python train.py --n_layer=10 --d_model=160 --n_head=2 --n_kv_head=1 --head_dim=64 --d_mlp=640 --vocab_size=8192 --activation="quick_gelu" --norm="rmsnorm" --norm_place="pre" --norm_eps=1e-05 --positions="rope" --rope_base=1990.0 --rope_fraction=1.0 --qk_norm=true --attn_scale=0.125 --bias="none" --tie_embeddings=true --parallel_block=false --init="normal" --init_std_qkv=0.0341 --init_std_o=0.0 --init_std_up=0.0341 --init_std_down=0.0 --optimizer="adam_variant" --lr=0.00151 --beta1=0.9 --beta2=0.95 --weight_decay=0.0 --lr_head=0.00557 --warmup_steps=411 --schedule="wsd" --decay_fraction=0.578 --decay_shape="linear" --final_lr_fraction=0.0 --batch_tokens=[8192, 16384, 32768] --seq_len=512 --doc_mask=true --train_tokens=122100000 --steps=7372 --dataset="wikipedia_en"
Each number is 50 + 12 x the weight over its row's rms, rounded and kept within 0 to 99. Layers, rows and columns count from 0. The size before them is the row's rms in percent of the matrix's.

# layer 3 MLP down, 160x640, rms 0.101, rows 0-25, columns 384-511
092:53 60 62 84 54 53 60 63 71 55 39 45 30 70 67 79 54 41 39 55 59 46 59 45 35 67 45 45 53 47 46 49 40 47 76 50 46 11 58 54 41 53 54 43 56 39 44 69 55 47 57 72 48 58 34 70 39 67 59 72 47 25 53 73 45 62 30 44 44 70 74 46 31 56 43 49 65 53 64 31 45 62 55 42 57 53 54 43 55 53 40 45 50 60 54 63 70 57 59 71 79 64 57 46 41 61 50 51 61 57 51 58 52 64 58 51 58 51 43 20 54 56 46 31 43 77 52 61
093:70 59 47 46 37 67 56 54 64 46 48 51 42 47 28 41 32 60 48 50 58 52 62 67 65 53 48 45 56 56 55 38 47 34 73 68 54 54 73 53 65 66 61 67 63 50 51 49 60 51 42 56 47 38 51 26 66 54 32 40 53 60 63 48 40 54 49 34 59 46 44 52 57 56 69 69 44 54 46 50 51 67 50 70 33 53 62 66 61 58 25 36 71 55 39 68 71 37 44 65 40 60 59 62 59 61 62 44 52 50 47 38 39 51 32 45 47 39 41 51 40 70 30 32 60 32 54 50
098:51 41 41 53 25 66 52 52 68 10 49 53 55 47 54 31 40 48 39 52 49 57 30 36 33 61 60 50 56 56 64 37 41 34 29 25 75 63 56 38 70 59 72 56 39 52 26 66 43 57 34 53 70 44 56 59 59 59 40 55 50 51 73 40 39 43 51 45 39 57 46 40 51 65 50 57 37 65 32 52 47 47 45 64 50 56 60 33 67 46 65 39 40 63 51 71 49 48 51 77 31 46 50 28 50 52 54 56 46 57 45 49 45 61 58 33 43 53 49 77 40 70 32 58 50 53 43 48
086:47 60 70 74 39 74 73 55 48 49 59 55 50 43 56 25 66 44 37 26 56 57 37 47 74 69 38 50 46 29 69 63 56 49 63 45 55 35 61 54 41 50 74 58 46 75 55 43 67 39 56 38 54 60 88 61 57 58 38 31 37 44 67 45 57 35 53 65 49 52 17 39 48 52 29 69 64 43 61 60 38 76 41 65 52 32 49 57 32 59 34 44 55 68 50 52 57 32 13 47 51 56 61 33 53 47 53 56 53 34 33 68 64 32 82 53 44 52 53 20 54 46 60 34 45 55 53 63
098:28 44 69 40 53 46 62 59 53 67 46 44 56 49 62 53 64 54 67 67 46 40 55 48 58 56 51 51 32 27 63 41 31 58 53 30 55 55 66 38 47 40 45 82 55 37 47 46 19 35 51 72 53 26 27 49 24 45 42 45 48 50 52 44 59 36 36 46 43 52 51 53 44 42 70 59 47 40 35 58 69 48 31 63 50 43 60 53 33 58 61 61 56 50 59 60 48 31 48 44 50 79 28 44 42 44 58 55 73 45 64 42 31 39 40 55 31 35 39 49 30 52 45 19 45 34 49 55
103:60 60 52 49 42 63 43 52 51 60 55 43 24 69 49 35 45 48 36 42 72 59 17 63 63 34 32 47 53 31 42 38 47 37 61 60 54 74 56 51 50 42 46 55 44 57 40 57 50 51 41 56 74 47 49 49 35 47 60 66 45 48 40 56 68 54 39 59 52 56 47 55 67 51 76 55 50 66 36 56 53 50 64 61 71 43 70 60 61 38 45 36 45 52 50 61 36 33 49 42 44 57 51 78 63 50 49 53 52 43 53 46 66 38 59 31 43 46 71 36 34 61 31 51 56 52 60 64
093:55 46 52 46 44 44 45 55 64 49 44 59 56 61 38 47 57 59 61 42 59 42 42 24 60 57 68 46 28 34 72 64 54 58 37 51 32 63 13 56 66 56 50 60 59 50 36 30 43 26 44 47 53 49 68 60 55 30 43 32 66 27 70 59 54 34 65 41 24 42 55 48 80 36 57 73 57 62 39 68 19 44 41 35 43 58 41 52 37 47 66 43 71 51 57 45 46 49 47 67 62 47 62 70 51 62 72 42 66 48 64 40 44 32 47 41 50 44 48 71 51 16 37 67 35 61 65 45
104:34 43 45 66 44 37 37 45 57 65 56 40 54 62 64 26 56 52 41 63 56 71 41 41 66 48 44 51 60 62 27 25 46 39 70 50 58 39 59 58 50 48 41 79 57 09 22 45 44 44 39 43 68 43 48 38 44 57 68 41 51 52 47 62 27 41 47 59 53 54 56 56 67 39 75 45 49 41 64 60 59 56 71 71 40 52 22 55 46 40 61 41 35 49 43 21 38 42 56 44 44 55 56 33 49 49 25 44 66 50 49 64 64 54 46 33 51 46 54 35 40 53 34 78 60 54 50 34
141:53 51 32 35 31 55 50 61 41 54 43 50 49 55 54 67 38 48 36 41 53 62 56 56 38 46 63 42 51 60 74 45 62 39 57 53 36 48 46 65 48 33 38 31 74 48 38 42 56 47 42 49 62 69 71 38 55 47 48 68 59 36 67 33 42 49 37 60 57 60 42 59 66 50 47 47 55 52 52 59 47 52 37 50 48 70 53 55 52 45 40 37 49 50 54 73 51 42 35 31 26 55 45 31 43 75 64 51 46 44 45 65 58 52 44 47 51 38 56 56 41 60 41 51 49 54 51 53
090:53 54 41 44 41 64 48 42 60 21 55 44 67 52 42 66 59 50 44 69 65 56 37 48 50 62 49 48 42 60 40 43 41 49 43 62 37 32 33 60 62 51 60 50 40 50 37 42 52 57 53 36 37 52 43 66 38 58 45 65 66 71 57 44 36 40 46 48 50 44 48 26 37 56 48 28 58 43 51 84 63 68 42 48 42 59 59 50 56 46 83 43 27 68 36 60 52 50 37 49 51 44 45 45 30 65 71 55 31 66 52 37 47 51 62 37 49 45 70 62 43 45 47 66 61 55 47 44
127:57 53 54 40 71 70 45 37 37 67 39 70 60 31 70 46 32 46 56 52 44 52 54 66 35 07 80 37 44 59 58 59 53 66 32 49 49 58 47 67 48 39 40 45 63 53 57 75 49 44 64 56 42 60 48 45 48 51 33 46 40 60 27 65 56 40 39 42 43 62 41 48 73 38 36 68 69 37 45 61 38 40 42 37 32 60 41 50 46 61 30 67 41 43 52 57 53 40 59 52 54 36 44 69 52 52 50 57 31 40 40 65 56 46 43 75 75 46 57 30 63 41 72 42 49 46 15 63
093:54 35 35 40 53 69 42 46 54 39 39 56 64 49 37 47 60 72 51 44 64 40 68 36 61 47 39 47 52 47 46 47 67 44 59 33 62 34 29 51 55 50 52 34 51 51 47 67 41 58 42 27 56 56 64 32 56 52 51 57 65 57 56 45 52 40 45 64 49 63 53 54 60 41 58 39 52 42 36 61 22 80 61 57 43 42 55 35 69 57 55 45 39 66 53 44 56 43 63 52 34 42 60 33 52 35 51 44 52 68 62 47 67 55 50 47 66 39 43 56 49 38 47 50 62 23 56 61
093:64 55 51 64 65 50 66 38 56 44 69 29 15 48 20 33 50 37 47 50 81 49 27 47 55 83 46 58 49 43 47 39 50 55 61 56 50 28 38 51 50 47 71 32 53 45 61 84 51 45 51 17 42 38 53 61 31 82 52 39 33 30 57 45 27 41 56 44 48 56 31 52 42 38 47 44 34 43 50 43 43 56 49 33 60 48 36 44 53 44 39 59 62 58 41 45 43 64 83 51 39 52 55 54 59 55 42 48 48 44 48 40 37 45 55 46 59 31 66 49 49 41 54 52 53 43 39 56
098:41 59 36 51 38 58 32 72 69 73 30 50 46 48 66 52 55 64 36 54 58 57 21 63 70 47 47 45 30 47 47 44 36 48 49 59 55 44 72 38 48 64 24 47 41 32 48 51 71 57 46 50 46 63 42 58 42 47 51 35 64 60 41 43 47 54 36 45 53 70 61 55 58 55 48 57 39 65 55 49 25 55 58 43 67 60 50 45 49 44 65 45 49 60 59 59 41 40 53 25 53 53 45 46 62 35 46 73 32 46 55 78 56 49 35 51 85 72 63 17 42 59 47 49 39 45 52 64
095:51 52 47 38 55 76 31 53 26 66 69 50 55 54 45 26 56 38 46 27 33 44 44 52 49 57 57 70 38 62 49 58 53 55 17 43 74 33 62 55 42 50 68 62 44 69 59 53 33 64 47 47 52 41 45 55 54 46 50 72 39 62 76 50 57 57 44 50 22 37 54 61 33 69 58 61 54 51 34 77 60 76 31 49 63 72 60 75 43 53 65 53 38 40 57 57 50 48 42 76 61 56 39 44 24 62 50 64 34 63 47 69 56 68 28 55 56 63 48 48 54 57 49 21 43 48 54 45
095:36 58 32 73 34 50 40 65 68 43 25 53 61 58 48 63 40 52 45 38 65 55 64 50 74 55 68 78 60 59 52 47 58 49 56 29 42 50 45 63 46 60 32 53 32 47 43 65 40 51 44 77 70 65 55 68 45 76 56 36 58 65 32 53 61 77 51 58 45 74 58 46 57 29 38 29 50 32 59 52 52 64 46 71 60 47 79 60 70 42 68 52 63 69 45 55 51 40 46 49 57 44 72 35 59 25 47 41 69 59 42 58 32 52 44 52 82 44 53 25 38 33 51 56 23 54 50 51
104:26 39 45 43 43 44 24 60 61 67 53 59 32 59 72 76 54 82 35 75 66 41 61 67 59 59 64 54 56 29 53 54 48 40 37 51 29 54 47 65 65 66 44 28 53 48 43 51 71 51 40 47 42 55 71 53 22 67 38 67 53 44 51 39 54 25 57 34 77 21 45 41 43 39 36 27 50 45 73 45 60 47 42 59 60 69 48 56 60 53 53 39 53 62 51 53 48 47 39 35 19 68 45 46 40 58 43 36 49 54 45 46 27 36 65 54 31 50 65 54 49 64 45 64 37 62 60 51
111:38 40 36 55 40 38 45 61 60 53 58 52 37 43 60 49 59 63 30 31 44 46 33 42 39 59 50 49 30 55 57 48 52 38 68 46 41 64 44 43 40 45 44 44 63 49 33 52 46 46 30 55 44 42 45 47 74 39 55 57 37 51 81 53 32 60 56 60 65 33 52 56 62 37 54 69 41 46 35 60 48 55 61 46 71 66 45 48 50 26 35 40 38 61 62 35 47 49 63 60 58 32 53 31 47 51 46 70 88 52 55 49 54 43 57 33 48 69 63 38 40 45 46 36 53 48 47 49
093:50 42 50 83 65 53 55 53 56 39 45 59 67 37 44 59 29 58 50 44 48 45 46 52 47 40 42 44 50 39 46 75 58 64 43 45 35 37 45 42 55 56 68 54 55 56 56 63 57 20 49 51 79 35 51 48 56 47 53 54 55 54 52 46 47 49 48 63 38 43 66 39 65 64 60 66 31 26 72 44 43 52 43 71 51 39 64 48 66 53 46 57 50 59 45 61 50 45 55 47 54 33 52 43 24 57 62 59 72 52 38 64 46 50 68 46 31 29 38 49 73 32 61 41 41 58 46 55
115:42 70 43 41 25 33 22 50 66 39 55 25 62 59 34 46 48 32 46 32 76 62 49 62 53 54 68 36 65 56 57 22 27 33 49 53 33 60 25 67 44 44 43 35 63 72 38 40 77 61 36 62 60 41 46 37 67 50 72 27 63 57 44 55 68 59 55 46 57 41 45 32 52 50 57 55 62 45 59 44 55 37 48 48 44 64 62 52 55 38 49 36 54 47 68 51 57 38 49 39 37 35 49 54 63 57 48 46 47 45 37 65 38 41 68 45 30 34 45 63 36 49 30 72 58 44 45 46
093:50 60 51 39 55 30 93 49 38 34 63 53 44 45 26 56 66 20 40 56 48 38 51 49 27 55 50 28 49 51 53 37 59 33 71 45 30 55 42 63 56 74 55 73 57 48 42 39 52 56 44 43 49 59 52 44 44 41 48 51 26 38 45 60 74 38 55 51 60 38 61 68 43 39 45 69 42 67 55 48 70 46 17 48 38 42 22 31 59 48 38 37 63 34 25 54 58 42 47 31 47 41 33 38 41 62 51 61 37 37 39 45 48 60 66 38 42 31 52 84 48 60 34 36 64 35 50 53
086:52 50 70 61 41 63 84 38 50 44 57 48 64 42 49 65 27 71 49 51 59 72 40 42 61 43 64 62 54 39 52 49 44 63 34 44 60 31 54 63 50 54 33 23 43 54 54 17 51 48 34 53 54 38 36 61 60 42 56 38 57 39 30 40 60 38 48 75 60 61 58 51 42 48 41 49 51 62 53 62 42 57 47 50 52 32 51 45 48 45 66 55 30 48 61 32 58 72 46 48 53 53 50 55 58 57 52 20 62 83 52 66 61 61 49 50 30 61 40 35 55 38 59 63 20 38 57 54
093:59 55 23 46 52 67 43 26 37 40 35 40 33 56 43 45 54 44 44 58 36 50 49 43 32 34 32 42 34 50 46 38 61 61 63 59 49 42 42 45 50 38 34 42 29 48 42 47 59 52 51 43 58 60 61 48 62 45 57 36 55 35 42 43 53 72 54 49 46 63 47 46 30 35 60 45 40 40 61 50 30 58 73 58 49 61 58 63 52 42 43 58 67 64 44 57 51 51 59 49 52 41 45 36 53 61 58 42 52 20 43 41 70 58 69 45 58 63 65 33 40 42 49 31 63 79 55 53
096:58 43 47 46 41 40 65 48 50 38 50 60 59 55 33 26 49 38 47 48 50 77 55 30 67 49 39 40 42 43 31 46 73 44 63 47 53 47 53 62 47 34 48 35 57 51 49 43 50 40 42 30 62 62 60 49 48 57 41 57 68 85 54 53 47 45 79 80 52 42 37 56 35 60 43 64 38 44 46 57 80 42 61 25 46 36 45 51 56 58 37 52 40 50 45 49 35 69 31 57 39 52 51 49 59 14 38 50 31 41 47 58 46 54 42 51 66 52 55 89 54 54 41 73 48 40 58 52
092:41 65 54 66 67 57 53 41 49 66 45 60 48 57 43 59 41 36 38 52 40 40 59 59 55 52 53 56 59 50 60 56 50 45 43 69 44 40 49 41 66 51 43 52 60 58 50 49 71 44 41 38 63 70 66 22 39 24 41 73 50 39 49 62 49 45 36 32 64 40 53 33 50 37 50 59 49 55 53 32 35 46 35 35 66 47 43 48 56 65 34 46 34 63 72 40 59 36 49 41 42 52 41 71 31 34 52 45 51 42 55 49 62 48 33 46 55 23 47 73 56 47 58 77 49 43 47 55
099:61 37 46 41 50 70 30 41 71 55 35 43 61 54 26 63 46 45 42 44 35 43 53 50 37 65 58 52 60 77 75 43 46 40 59 44 49 65 12 64 34 56 59 43 48 51 47 63 62 24 40 56 67 70 62 58 50 27 45 49 58 27 57 52 41 49 47 52 60 57 69 47 57 39 39 56 63 53 50 58 28 46 62 59 52 59 27 49 87 43 40 34 59 34 67 48 21 70 70 32 46 62 40 43 49 37 65 60 42 71 46 56 15 60 33 52 35 47 51 58 52 61 44 70 35 51 42 50